Each number is 128 + 32 x the weight over its row's rms, rounded and kept within 0 to 255. Layers, rows and columns count from 0. Numbers have three digits each. The size before them is the row's rms in percent of the matrix's.

# k: layer 8 attention key, 256x256, rms 0.113, rows 204-255, columns 0-127
# q: layer 8 attention query, 256x256, rms 0.111, rows 205-255, columns 0-127
# v: layer 8 attention value, 256x256, rms 0.118, rows 128, columns 0-127
# o: layer 8 attention output (transposed), 256x256, rms 0.162, rows 128, columns 0-127
k204 094:119126111105135161143139137197091129170055121143117163150101142095143166141122125138109120156069147091207053159140163157156117149154111105102177153092146092176158188117099124130119134111073089108145109131164092119114188108069091116211096123127171127092113077092122087155139128112107157132153123175154122199071122123137162138118120118111140127151132165118131177151093136163141119112162
q205 093:134106120081126086149113161101121127095108132180125163172148107102123133186200182108107087108140157107167070130174187139128119168153109085108098078117154128100078171146081097129159112204095085126107057109123123166180130145105120046179178081090144143125151121125112155171073187136144104138148134154197142115134106121076162133122153133149148117108137148158191143117170130163118139100081
k205 100:156081138158067099114143168169106157089186089075119122116189182109139097110142138151099159128149166205118132196119112101178146196111114111102177143163138116112135142137136175143099140085092172137144168109103174080101156144077128105136124114099129092129166056130170148133140111074134165157145073064104152116122068139118114137098183080179176106151087068142090120155082142103109115134182
q206 105:139126090119146146125168137151137111082187125116130149095149106066158143052081193147138141114098100177171140113106140106182121163111116125131078141161119136108078176138107195134138220143135071140110075112154092133132132133138101130112106161100100148162105144117086130182122093172089073084106168149176190147109098137101114137190106114130117132123159124141113114170041093094154165100110
k206 100:121200145141145105099172112101178108154110111127174102102160151097170144152076098127096097082138132156078132096084138148094121137122192110166134155101175068129129127152110085127037096115105158123140086154143205094147142181193129145181191121150111129186154118059156159079109156119179156180105129112111079155097154129127167117119128112114204083130094130154120178122127084134162029169168
q207 096:126115118140159118110084165139109099150120166160110076165183125132094133182123124150075129163151085088101073106146149102122118100122120143115091177176111160144132085161139160104206056133132127140125193085111111144152104080129153143103157200130073167120110114150148144188087071087148141146161141110113151122110150181149057117145101126116114119143086111091071146137140125143199123195092
k207 098:166141134171074141095165149119172174132085130134071170098129145084158192143048123156142106116117142168149158127103097110097111097101171072200139086083113126138146177102130106102098126164125124116150097119143120077115166107140146134108066064146125109133107111149153144117091116173098140143109146099144087105165043137133124187180184115129136156125237113114052109141143117174063134131133
q208 107:147106112231103085122098116131202158119115156101069174114127106153119159113190164123080090115073123087125140140096112115089185153187149101080155123133150098148131104115154115117135084087198085116069067082099067109135119141175174126105092092152188085166074130158120063163149161103144120156142130111144080125170096192128140148064130129139148098187102111109161125133124154117148137106162
k208 104:086113174069109135126083085151155120119122039182128098153123148072122140133151116135153172127079109115121189139114072094089133163105103151178135085133229125129102176213114173133159141143129095112135179132152088241077131098173063157135104134123164153174156132071142139175180080123124098149098153099100124090100104085117118129164138121129084127136116135161114096157155073136121113120128
q209 109:120142088141141117133169056134120086123143142152104128118177174103115154164114176063126140070104117111145148169077172118099152136118169152142149114148114129130137122169094078156105164136153139185094119112116111057201156133168176167088097121126125111065153144101089130169071116125093121102096143124176130115210097079179142106127050092159213129120218128102143106115154092124090106151162
k209 101:117099170140169112172129172120098151185153100081065151117074124181153149134156133092183080158134159194122130136192160081130091118131121113106108099106114132104123166119091149119169084154073134156145119105112094136128105113088094123090143112156145099161117108164084152161160126092088117130127129129105177103092136152171110154127080137113128123171111097134166095105138074174149083154186
q210 099:095159112136176156130073145076094126114153138126198169069107147063132075121075107116127088098138142177111091140125160133149123163132112167135108168109134109123125148131071173164143154119136098131086124061056134130112155131103083121109186133144124088120136135073118123142141076147131105127109161130141172169113146089129148164152161148136134136113130188108176126136133121098136152199121
k210 096:145105108119156094102145123070169092114130117123096135149150133102129167111084172097087125116119126073091115115151081162092080089143165106153140113103172138098129114128128116113123122106144103077190210134135095133174083170116153174162079135140104123091109162201116184135131115138166210163104133126136123142121180151155065100155101120028091110156141103150157138101191166115138090105183
q211 096:099116100123182110097116143075141095159153138163141140137146092167142116125200219158143139141104059090163125087097122152135117121161156141117112094121104173126118109164106105134120201097148126084156088130178171143109154168119147093161125094086110179097145101160126109125122139087129104187095172197166115110126161191166183238114081121076131135110128083080138070173086118162072124077150
k211 095:102168119086056122119121165180146119104121093063108113146093142116129143150100117153127108202120151123120124146109115136110147148113149096137127127130156134109124170123137157116174051151070145199159141112101142076094124129104074170090124090159140098147128128134172179095103095092107149080095080118055112122106116081133167126150107123182109149137106181153099177141125103125149137125152
q212 093:154107091171107123125078075142125149111151132123155132183168147092052152126072139115078089124133168180120125140151122140149137169087128164161143065077108128153119113099111097139133184134177146136104135137127119114090064136106155122137140145160123087120072089165132175109109127132102112116119105148090113088122142125131150116082205077151113103117097124150141103155119118114095128152109
k212 093:121127131122171188167152124131127108158187182145075132180151096155132136123117158107117118116091107171132094145087093124111113102081080100117136085191109132111085067181105070106124160147166065167143087167076125093110168097190115115184149101136191128104187160076171122151149110106159144099109167133195082148135123175148112077095158122145190139134111155093136106153148125094148143110149
q213 098:117128191152169087111117072119146146060148123159111113144193170145113136117123113145133124161089086102125139101089154168171102106093111122104106166148132106124090153154106131147160132106119156101163129111123141147116117116158064103071105140108153139149231090144095137132164153114146189106148143154125102093109176173155125080127158132223146154107124137178083107092093090109151120101099
k213 093:162156156176196135153140117115116137165086158111131153119134144143171143142125070117189153133143135134114130111158119169103115139151107130104079084159169146156158125110132172141130070120097116117141146087177115124112121097155156162160102113148113130138078181082107051123127126181069081118149110122107139182117064106125128125146084067119146086121118073098158192158102081166139193180157
q214 095:147083168074092150122129101181081168096113141126098156194116129096152121131081130161141149086095165148101168155142098106185120107156104112133119117142090127126110139136085089060096107113089124127148107139171114123088132173160099140100100174128103122124152101172104130117127142127162132103138067140174146088171124088165160094100106146108156096187160155136114110077133143122114141099171
k214 096:136110122117123169149124092132139156170152066134136101184134050112082180037142209086152127131100095161160109140112142120128155086170067171165181149155107127112129146177057141144141102087133176145084125118170135130144125131108109196093153100164135155124114124143104138132102106110115123140095123134137174099090107154091172104122174109120182109142136153068118134117139151133115169129122
q215 100:122074171097133097220092090180111140149145205105137130138095092155180115098142115103160095063129102128153140154138130096107108155161146163160167058198055076114141143145106084124124152107122104132132123083137134157125110137144153173148153159111101123082130127110100154122134124160156133138138085106063116198118183112150061187235088144088120174121164119119152170122107140109122114103082
k215 096:187210077139123117159123105131125154144144113130191127140174071136116068146158139091101122153098115030111101086151105153154141118119132156106117077064079104194122142120185109125128163134127137132206149112103171132110128171166119136106130112134126136117127127142142161184176148093090129076165141149102110106128106137124122112130106122179125183154143106102120067095085133138135099094171
q216 097:127152142153054110147125127084108075095161164118115134080107154119132187124120150120137173184080146125143141144111150124150154142132154131188122121171103103169122127135160180124127126071161133101110106173112131159136103148196119162092071156124107155159109132154107111115119116131079063158163085201125096082140120130154045107182117121178119171132068181079059111161114125102109098156089
k216 097:116109106073163136098079107127107137150117097139101124171107082072078101175100109163127083082129131088163170157139154132070219177140094107098113114080157173165128114104121109062080163135161157120105159152121123158107201077152149140169157125196128131122149093080138084137141123118207128071133107092139100123073160141111097128096150173089139142190077142065147150102084127157101121109112
q217 092:106114142050156154166130113145146140156057155122164091074100124101180150151125104074172136109202132135154088160116106161119118173124127161106152164147120130116153129159130161112162121107109148098118147111174113090118144195124098115097128183115157177116157122124135132103074162155076192058126127143126102135040129121137122130110148155150118137179118067048132099108103154127152143108143
k217 096:137134097104174108135119137150068083067118114130135180159114161121137163071091080117092111157122115111120103139048146077130119091147166129156146133133137152129156094093107117175103112125108152107132143115128083174132146121107126141108065129190078157176133135073136107142115139179173055175171093124096158180163099168100114151135122147133125126178106160139150148162120156158122136110077
q218 100:085081119168119137144111104160052166097049167123145086128068120122148123114114175078216129143187121116109160094114157124201138079152094084181127105153090119174177120095168137088093158155160088161109142069094143105096131129129141146072171111091083117117109160175066176126143067153093172074121155060099170164105134145116143125172109101101102160138206086105143123096102096100096083145153
k218 102:112138118141158173138131160134072110121167153116148092131082122162120127120123103189118125107127122124138145142136164123157149127117142156101043162152065129153069094153136107086079121173122177117139084212163136127204114156101135100075190136101078096065181128103155128123104108126097112149131133189144119143137117122119088075086103147126132138145152082107103156102189206097159109160186
q219 099:106054127137114185109146138119155177118061154101079130124113136123109151164154108081121125127163167161134101110109121135170130138114187143067120205141118126145150142164097128076112123149132132126160122121145108065083093193127138138073150108122128161093089154157052142116144122123060094169133112105116153135166123112113129157110184151135076135129129171139165127073160110151093095101126
k219 098:166129118133153128105126128102130085105162100199084135167142112191135153160142171094086155143200133171071087129074104151143166122131110124155144135092138115068102170171121114067133081133136169112130115167123151165116198123076187064134100093077116175175158099195155098140166127112137101140135174168146091171103106150109124071135055077124137111171166087099115134131170159113158107139106
q220 099:140121075152126156176145128087109110153117086090130078137108155104107140098187047146105147199118142165137135126103114133117117105097101148102105220108089115124135073152184130145109168151107103093153098144161126134104121135108130120101130070141142137107172148095128159122099086135134111149116144060145135115121141165136095166121119088161158095097157116168116159140198132166171130115091
k220 098:126164147090161092119095114128174128109115127150151122063159149150171119159107169139123129140138119161144152098124150110090105131121150128166148073103110146086111128096177141090142113084120107131104165088095115115124117165074100112128115184123118092157093162106147121082085152205086076128107071142132139123086145146156094089075145122132071149117081117127168106143198120110132217109094
q221 097:111103141119116127071087161141108121123102146055154160170177112159081123160141156141138127136102088099079145093165075124119167093119133091106156122067147160121173124174065109146182154120110120073137146094122070133130096143148104110155088189139135186189118140145116144074077091077102105141151132102136103107127178211156143151138192073164119126109138184167146159149115152072099127128189
k221 096:101184174108120123077115130165170072176123142107052129190197088138151132082122122109120144157105147131159116148147113157128120179081121133122150146142178124111145155152167142172148100140157063153051092156118084105111170109156129153158134063151116116096040166106187131101147139103168157175108171095076140150152112107142112103166132106073145147090133070139203058161101158146134127133130
q222 098:119121110115131152194173122123132145155095188146133153075119118088126171100088120116075099167152122133117149125084064141143118094146082142131086148068104179156137114105150159061165097147116143161234135132160197115074118076103163143137165110092113156104095135157137110104159062151112113144168132113160131115132155124167131144074103159116092129117157094130136137135125083168120100168089
k222 102:182146132141077200094115100130113087093113154116148107084100148148119133107183133142130083121107116140090128088083165102157123145149131157111137077150090080117139105121099071086141112139174136150161133154177100151180175130163172146080073143126071137079109106157123163089178160184168088099116162115137058125097172140161099112085070147116179172095154115131109141136174134122144136048117
q223 102:126119187123085117121117183136072161092210049127105158143123122107143130168129141098166079166124093118091108142129111161206085120112123120144070102100178173112115105093166132186140089154195098082128137128173142128132139178186143095131096198137154123119093096107117157123131100131158127078088178140121121079070130143127101105153091113157133123104111163097127126091180145105077146077166
k223 104:154168135122110102095101202168144142102134170128134128133134155093143128095121161180127142075099174126164084090086124147082132092158137070179137103149162160160122180127144111122142150076080084082133154126113155130165122089134081163213116136044176171136076141111155113116116104150141155150133109128111063115156081145152139103110142089077073140117117133126141169144069131146139160136115
q224 097:113113142167190140145111133082137110100066080175160157094153067158146119126122172134123124175104117168120079132114143140078132113146162174121121132163144123098062153100158118116166104139076110103130134131115110141171159141167158178158131100195066145130109205121132169159105152145114122100078150076120095118164095114146115135115180192131161115092123168106125117132143110147106087098117
k224 095:147121140075070128092250147085140147200097189079208131146196182128112145100145123184117098166111119116105109145142142160151146148123133105167129106120119087088087137123136136089135140132161135103101167159114140073155112149089106103058109100133191127155144064097102102108133178076121122120083118168124134121073156114080165142138090129120095120198123095115176155141130130109106077150150
q225 098:114114127080191098126129103153146056130130136121104164063106118111047176118134085144105107099135078123115126119141117130108085138117128192135117161087134052093170119062152116147168158149120135131176173146177106118041138083144195137146110137104126174160171062113156157084167122188087094129131112184160121106096161124096115136132167159142095144078134161100129132146121131106050120119142
k225 098:147126081166061114090200164142181155110143136089081148170152125025131121158083162132156104138141131111112107147067111094141123145123200137131107030144150200108149099160200157110161069119162071087118144130132147130142178070127097122113128148147165107185112154094109101079152123183212150138115190090126117112128085121093112118149092138110183146117087154155108132132120106149124113121099
q226 093:124178154140100160195140157154103116127161143131106083110124143163067099156143140123123125131117127177123047116139141094128148122139146114096153099101093161146112173088086172115154177078186142142135134127090105166100133077079177072108127103144127167137057152119105102109187139113132136065142157114053094142154113138132109081146118106174156235172125170144126082173173183107130067060099
k226 090:122182171149140129144104132105106124161169155113173089126090139148081097116099125113183084117092137150086114117129068122124168100193116119197146120128089166112123150135142097111144125148121109181118149119176166089160149112163155170135088134053161115094166225117180150165186112161136167140094100091131108108083179111116133138149131119112082165119163114066190134088143137107152121162195
q227 097:135130099166109116105073125140078153167107136079082164082116114132125110115098108072113167105138148110104138093106130128121141128106184088122172135127081105072092113134113121140100100092143163115166128134189158162082100116091121171126171140094126156140164149209109104137217169083113098108164107156126157100123143128095132127182139165148132118112107172120126117136135131096052095143080
k227 098:163190098145130076134163092160140078155172141110074115106134115127146197191122077134137109136126135096134084142100128102107116164086191160161137117133191155135115155166151108125144144165161139164146117105117100147095174134108176163096089146139148179103153142085157141066161095162091183090112063135155101117073155127116113168161093058153087153120137099102150165165099111108078146123092
q228 099:089156133138140120185079127083101095153116170093152135197129115138154173177108136095174097123136175120181147100158119104169096109078167130101138120215121167133165146169103138102125102107074117189138153106086144138108159140117158097154171158116090093098144151051137090149124144126165159106145137119119133094139142157095074138066087136112151102165102100109152197119154067175105114177102
k228 100:171155136150119111167141091112106120163178178133154115152118157170139202187120132135166195116131114147094063132083184133129123075116099160169127133089089132116128108133107153098102155102093088155101092105175123103115028072107134156109111142056130118098131126127128140153137115111152103189176096059113182113124116135132116091199132157123123133150137141090117112136168154049160101087093
q229 102:194103099134094130120146098144136197115153098127117153189119143124098060118069156114183120102137139141146108135085074119123111099107146196089099114145068150112138152124177111136116121070126128217155084085103094152090106155115114130085140092108124139157161164131155132088072101143131096141129161152161152133172118162099118124094119139093128203082119145097069097124134135117146177142174
k229 105:093089140156091155103116133086128099125161116161082106127107150128174150160174092143106062167132133134087159157156138153123183124109157145127164101069109110140113108198099107092102104149187141042121141116158175078143162113183107139132169165143131102144167139159107101179131187136125128137119145151134145096129066150121146113105122102141139084173076110103126094081170122121092128116120
q230 101:137117125128049125168100120112093167146148135121124068157140145129116134183118132113179178169138092158146129083090132121066128124149100090109181093223093190139096137101107111133154094113139172134159100128153117132166139152126119161119122154141080124080094167098140137119120077143052158038144114091132122164181115130070106114101128129083119069110165139193120118140135166096130115181106
k230 099:131172121159124154067139139152130142177131126099137090134173149117149156152106104107107108110131158169123094141140137109125131116105119133150195190098106141100155159134109146156112135155070100187097092093122117195110030141125167087131103088134164119125101061114131094141080165072137117138145163065160077112163141085150139138112148109113129154171123119134160144122132102150087178137136
q231 095:081112215099067133108120162122143114107141137133174131102129118093084123137118085098142154188090100095102133136149092109182097125113133090092073097160112088069124127148139149188092130083182142112134144127101173119110110145130091102112101152145154132168139147151103090161125187120093120147123139111112090123159155109177104127141123112140113128197099137124142138164098104109150145150164
k231 091:144182128120209122101134114058115162153126150097128087115093155169101118104125123156172118049160132142143151153122163143114177153127120100177148158137099123152171154087134077114124167186109134125133123118200102171134082148131184119211116127096099154190131117129147113115142121137132160072135089101073132138177128120152103149100113119189169165083080086138122108117100115104168157137093
q232 101:046085133095133140056123145130125107191108141137131130089105149141098093144127108150159155102102139183155148175150127092122113156099155133118072078111077118121089097115212127163144129159141183146105122115137103075160110090239102132174130089146070142174176076077150130064109080141056128105110157124135159102137086109119132125073120124159117049151112184144118106153147086103152102129063
k232 101:119128127106091121103101127085151083113157066135160135143088109141085107039127148136155116163137095110129125047153126195087089140104119156155151223093086161072135106147156121125135106117210108103095156150163156129134194116111133098144155147124154144087102161125136118143112143096189107155142149106141164160122143182135125097094126175129135109161138098169161113154108183124112129119125
q233 096:155178107077129128092103096126125138200145136170144136117139153128136210139160105066109117074085132200131100161102096149165149152145141150124127121156137126128145176104101141124140084131153087100116140125046143122145134108135090137148109110038103167141130149122171093146149093142109140047172100125136112142136121115126103125119115095163067079133184131133150156185103142113120156116068
k233 097:111142116156110160157101091116115064150084121113172130150114153063158177079126114141144113169165122138082108160109130117173213079099119173141196099137077076190107126178142057091100167150117159092129087100156163142126103146170151197170153200177071110116099108088065123155118120114160151159163110152062143148132167172151066137155113107124134181105117111158128110108132144130178054091119
q234 099:104153136112168156110116149139151149071161153194091120125147154137111119162147100149144100177141111155117129142086172128145193165153119135106158134154122143159175064070167111098152106105143119117135114155093107134154130142112058110154127117174177104149179137155150140168078156080109120153131099132125174114123075140037168084101104058105143100121073130152109097160133127109112121114119
k234 094:159102118124105119181108064141171111212127126097138109128164194113139127154079152144126145071153089164151121162149083073143128097132109089164120161109105186103133129122115156122113077212100181118116191140098154181115108107132090113158122172166142119051129106133149104082158112097033198164148118131179136116143073137125138177103136134164129082102160131123114132131083093147180156120134
q235 100:094124095153184136070099131165166156114145126134123103096127105095151164201091123120105097201164101122143085115168118101128095156100144083147113119101123119126103076168174177110119143113131170107079129114133134110095136075078101136151092193092095105110128172086174130130087050116086180152170085135134122169080119097121162132102103115139135129146057129132104128118132060155079167097187
k235 107:139142106142128124089164151096179104141121166145151183129144155133148105127097129121130192075128137087115097127105162157092082182095136093127162113159138158147184139086162086176122104180095124097108156148130158078105117111143107088205188152143106169203156128105125134138078153144107135077108087196111092074143106087121134144155177168083116147082137077129055125183122170155122128081081
q236 099:112171087113134113103131119187130135117135107137081170171137161161149098111127112099133116085130116181100161199145131136094110121102153145104165134118089128082162152154113127140117129137127112179057069104135144167119166100134150110077163094111134155137122090099080068136130202133114121140147154130108109130175156089133117111139118090152132137191187148126099144126124135155197160127148
k236 094:075149109133148145208090159120113153137150082141143079131097118104194091133199165069132115118201169099101044131103068131145125112133159148174132156122105145125171089102137114051101179084145113077120134060129105139143156149155138104118131176127138123122132109126168094114165140147055117155132141111108143118103124108198160124119134128151167145156073129163135130118168106114135107096169
q237 100:136151133176154103158075111142129072126186150110069106152104156104096126115072172106136139114181116102103072144125126114134097121128089113150127104106083096163122104145155064124139114140105143170129149133144176082170184089121098146169095125168138204133063138140071155164092146112192116155094160070139110144170172155140170111120161146089056160134088157139114138149143141161174094101139
k237 099:158152093112157153130167148102177076156120143145103090115079116122178139086113126087109103116116105152120120102128122125097117116123110118115151121118101126139150178131064145097156159120086138129128098084103145133173119154146124103175117139154169067144164140204194162127189108136062190140102054156133161123079111148119124095102166113090161091109109153135129140130151156106165143142169
q238 095:124140138091154169146041204071136175112156139146118101139109142140122141149068143111126194165148113165138166099204100121087127081132141129125084167146102136095152135121150119089131141092144186109126128110138077063209136144113161146138091101162180164133195109118118141112173100142090111119147104117145114152150151149125100093092101097126118202180110097137132163115116119107083134139076
k238 092:084114094158118108152149094076120165124150069190146173197129165167131113106127072122056058138135111159147087084091103120130138149137134123183138103095076164109179124107095194094153162141142087090173118127100178068133149189123084078069112121058153115091115140133132090063080129139153131104124146129093160162170155093164151156117115127118135058089140067053123096130122121146117133092144
q239 098:114131115119158098140106158137109184103099111087099130147102087147189114126117146127171087077094108150171131088119201149154076096165115147150093109168060091134082092056139099164188175172123188115118131138100133132166151146139125057128087098110165172125127150159138137071124168111146134125110058109152138108158116087155149131156135094095096140122127132041144111088178151117159102167161
k239 097:152130155070083132084094058092154103115127119137091123158128128141061096094189084134142129119120130121104120176179161149081108177143157099097132155076182142120096152127141126174122070086081106140135163109155147191123156064116173117137171118109128105009151128189131159113192104096123171114126134143148161086175158128141235113097142158118129148124188110133154130138112163084135135096079
q240 094:169117136154123141118136152116102112147108097105157131073070137159092101080091168077174133120109172197115145103110108159118149168136140107079170127133165128113123208129046107115103131141124207112103189140112126163101116143139124106157133133117148198110097097064110137166068140154122122145177128137140108118133120150142119154119101137080226112096124060133180148120167138139144124107067
k240 094:156137111106099051203139137085138123106099128145076129228142127103153122178160106072147154098138160104138107113097157120157156155093090102124118146081046105144079096172156101165104116136136153135174105119112168124130177175130192097097167126090170132150186137128138120105113122101129125161145135147133221142137152177142144128157060207190091136104110149134122160107105132096141168124143
q241 097:070102126148060125148115102157143157165181127096069144152094138161109084182130082119123123183140131143087075139117140125156129147098149099143148118105139143114112100135121095110163145134155167113159059119137108113182145143115158188143113141102161130149129182197173158090209167141104169110106187126159124116105092130192085144088109129146095158197143093095093083164161177060119121174109
k241 097:138167115181117068127138067127106111134155125178092087112120123138121114060097163160152087202152120139180182150194071088134091122150136112141128134130157188099123102213120122142174139122192108103053116110130134178146126150168184080094165140116165153139148168162088121133167088102112138114166089124125154107146137144146158093083156098127152136105094100091108097129170153155101150068136
q242 102:121148166094080164180124162110159115131113119094084180094102080199181159185155099143118142097116113182175154157165088138142067123146195130106080062170173128119114096072075099127162113144102132149138169114144033101108141153146148125123118211112152139138130162107111162179093149117128125142101156076137121114117219120122155121120116140091132115146107141098141164150143092084148089131085
k242 102:172128121129159104126088096108185141130091125151188108101186127130121133119107108079147125217114149152138113123145134136116132106135099096127067132026147165142079118140160109141096140112077097125151122139140159110088143103113134106141096134124130092144176144076099120086187125155187167159155130132076197147157089141193106152158157140154108119174178115174136144119109076119092161145117
q243 101:177092174144092145120082143087128104154169144152133102188138164119091127146168154143147097203144143145090198137193129143180158118139148132142129078217144162087088104120113108137104072113166125153072104171143157107137123182106141082123099153162148128119106143086103168114147142103085117143122148073082162141146168154124144104153141066177149110160090154162112098134092168116183154193108
k243 102:108163161167120130152126106068142129139129136164097154128137111124168149119071186147106168099089117108099117071151154139092159092104136107131154151170125240106116187149130145132126155161066080109124114117172095142141108138111126163110133070089094113112109135148168113107111105125079097057117108076149106112223126120174085159144192114095179133141135102130179119103166097146149086161205
q244 101:127146137167115164119105194085150130166181096081126124092098167127131154098109163174109108074097141107161106133138145205139124122095134117154103133164091109135165106132139072168170143105091148133068135083136128149143167150131162168078117114073173175100093119094134148104107176168103099091113096138093091157056121187171156124164123106158103141110130187131101104075225135103116153153110
k244 097:100109112160087157096173082107176136109112147071148095158191124136158114146096181134140141144160143115155205094143139086092093078099196116163130138096146119179127124129081140125161164100058117173087169097124108169114158123132163152109184130096157080109130120110100086122108080132158157131159140146144165119166156125106148118135132142109096151138108118114105136127074102199166112135114
q245 098:146161116085186139132111123133108150133112133123123121154159095136111141147135060162133117164172103053144185197104125141188104113148085179168069085125142082136103146123119190096137159144104200177153112044146141129128130153175066166178169136106131169146104141054111138101139151159152180110108153133066116127139073133128143099108162108107130152168061130126114102110119099097156134144123
k245 092:174131131163069177091208188139157107140153123145188119085111110115098128099104170152137131133109113162109050156135119147154113102151162121121108145095147119154141136120180116132117112169110062137166204142091125142124151146133099135115119156136046101120118082134093112140097067150109109125118076077174136087112106150153161102085144118121128119073080079154133132157139163157138157095128
q246 098:100092125144159184159110132095138069073159101147068133104176101211131107140060101124094173137109113088103117139188078183088087131107086109087122110146128164105072074174118130139157134150165099132140063089141071103134113141110170145171164138100145180137132178110154124069154148161110055157075168143109083114108183121164125151128186155171140146142102186108084080088084150123144134130159
k246 097:155120188149146122139101189160125152135119096119160099074115198085170153155145193105135073127105131086125160129070110114126135136095136111148131085157141157084158103132137168127141119124134129083101144171134129085121145151210142126086084082121112170244164080067126080167072108133136127140129142137167113130165151129097170100130078129129108140097104068130177127107134138138137126184047
q247 093:107076142092119126138152147183163134192119119127094187054122126156122158124148125102152120107140157109164163177129208106108120082079139074127105145160150129151172193136117152138121179137130160163123115138137107123171130197153139110031183172131134070141140110168092186156132124113178139091153185091146104148164125149129154182130126115093123129100083091120118095111129131139122146089104
k247 089:137193156135125141153122132116141171098132129109154118163153094090151101142144082155105137105093124102103132163190085118154138142090094142166150136138151098111091129130128129149154078136072147111172173143110140134141121092104106173171160109125115173181185086161091164103113098090180098093117162181142119112064086139134153073095100156133115154171113167126142109129083157142067154154088
q248 097:119200158126177072131104162127136161157139116064079131122119106128106137122092136128177198175094128127126131165101092138162173128123127139165197121097079103102131149119108169087053101171140120136117048144085104122101095057101129124080146117137102147128158125196115133104198172105093150151108130108166125122099120105120116135084099104145162143119158103055096146115167114177140141137216
k248 095:175088193143163089203144107116105129141114116176101114095093101114123123169143122175115103152168119098126163153086119144127128160209185121104126130115089078135098161113098091161084125136181146086106127186166097136122134170083152138118134138117135160136115135195131156114192149153092116102163127179132172191106126090110130175133130151112134124116109059074193143111109124066137117169084
q249 103:108102105168133089074116155112132099121152141148115159084187122128116119073132134120106155176120160074190156134150111119146158105058072077082091104133115140171118086146150193097150110138110156114095057097157123130137131097128106117101121099183130145166098137084207147164083181168114171146117177138121153096151123170119109133145119123146176081151155192142099104088161113171077120090097
k249 100:151116156104159139151109147146183163111142066150186112140085150111153149175082162176131120150153122173078156113129125124143076146134057109098130138142102134125149084151116123195149135068210109089115153129136092087177155092103064113126083148090174141170082112071128057095107086101097073098138148141158144090064114101090132123108149103137137188165109097124094101159122135092167142147151
q250 103:198151083141075173104088075118098136119177168175135106139100091109122173134113109107166111111138174132156177109114184106092115119159055112115119128188130157161116137107070143182123117144196126131086123110137119177130147128159088156137169121092101108118114149094090152172081179092121140135156108157204033098151115145127095094127129162139154160105072075121142111099182182121090137135150
k250 104:088126116112124125155161117142140101114184167119182149119173150158143164135159145147108064181166157105128125116171162114113120152107127203095129127158127172122124093147176156147083106127039125184154095139172124153140085108164140135176082095082030193164099103134134128109137041081124147116160120075127208099143132112129103177155172112113108100197162156126117173157114162138093108143134
q251 096:165089127138151135133122126132159144146127076156142131132127109133146095102119155098174190134140098119141153082105132123071096182129177169137102187076101119142164108103131135133122131153159091111086136093139125159110116105094144143144135140101155122153096100107165128060105100111122166165162085181098172091142157157147132161134123163141148125132114218097141152087096122127129123184022
k251 092:090165124164116089098164095149174150074144163152109151176144103097133171152091127122099145100104122088115123098128110072141081065113130080126125145210082156107127152111202096080074146126107138126140121193117139066102114138117130108052090156166112170116109122101077113140100147211107146109138172147086141150117097129158140084113194099130127159115146049138175184155018082108119140112059
q252 098:085157103102090131102138150187139130091090158133060123183114154084149141135133132166076185169089073123210110145150090138083121143158141124148103139153188097047110095100108129122175098146139175070117142077062110174130190111108120131128134111124139151095161118082153129104096081074159150129119138105075164148155137155138162129086093178173136144135237151082132116136131112114120145106156
k252 098:125123143038131099179133124104162143114184116200161188145166137115086118130096155102193100124084176128085145117122127117133143136141102122105104118136127069159222125133154141146124091107065103157091123178163166122122087133161156167084065080165120171098153140057154135139089112189171094165104134182134093156133158091165156122174200090087153128116072134149101141086175149157125134099133
q253 097:096063080067142085187086132184137105115104174133119126137150086042135123114141129140186132142138142128168141148104127140164150143156164127151074121150132113206109146173169098124091145144111125140115080126104114138135095130106100162107119081151069159136109134062053146156105124129192121088086156153135136190144149094157152116128137214230169179161133133085144129145155112157150093169118
k253 094:146147191107124122138187101094085090154146102171107124080119147071133143175148165152131130135072095106080164155132172131106127127106183123132111101094124112073112130119167084087074146100089155169155141161143112109142127098078162150131154132110122121123115204110173147161089127147099135141146143112067085094088131146072099136130150072036106051151161137170152126123130148161142129125146
q254 098:144146168092135164121067172136127121088152126043123120178099069108113100096098119165144122154127120113139147125064147141190129113146099073122139116099140126151166105164173068123116147137144151148133174103119100109159143140189082122060078151145139153178133078098144149158142164068164097159142146112099139126099170102164137063126137151142155167162126184183114139170117119101124143134112
k254 096:113080167114038107125084172129145111153161147163182107167087119141148112155164139115115120136147125114134140128216126157150076097147149153084054077158138126124132112099097112121103234113129110087125092144139103134072127087073132121156159095100164115115176199129133120096118056151169112114134092130135053154125079185119123136164116133046148096096094142156128098142120141125154164085197
q255 100:157091066135186185089164069171133103094137167107142110126108156125137111083154124120190104145092085155051114151118098164111113104123068128106134060193178145117189129140106126154058114171157157134153161142134120088158138102077133143118123145176112087141142120163164096119149117116131146092108102053147083147100119118066177140175115108069136167104206169150124145116123108155089129157151
k255 100:102207154108097105107145181128166182162136123110128181124129146100124087143064131113113147164109156084173065122132163123157141110122120153130100176099096105128109143091132086117175117154138128101119129138150114110157129094157118060158116096124086173084139133115072133071151129105167145140081145210161136168146162110144168111083076149077186068089100182160080124111168113079179093126144
v128 095:128144153108096123157109108038078132117135120154116104127176135076113071077113134131152106119194143139141159163146132083145080104102173125160183179104092125124187067112118127140147117063184126095148035149158103130162141158169187091152145149128113078118092124174175121148107133103134105113107108090143141199153171107151162156144136154112158126109174155092130115110128145111103067099118
o128 092:103137146127137114166147127150116094088131192152086139153181072104108109071113125157154119174158108159130114141196156151168104133148106143161177103065094178132161159161111123153099158126136126129176140133152119132100132105127163078205125105133087117103163095170093137118146069169061148119133156037118119173179164104199203092104151161073106163077148158119145160139118177148121059165124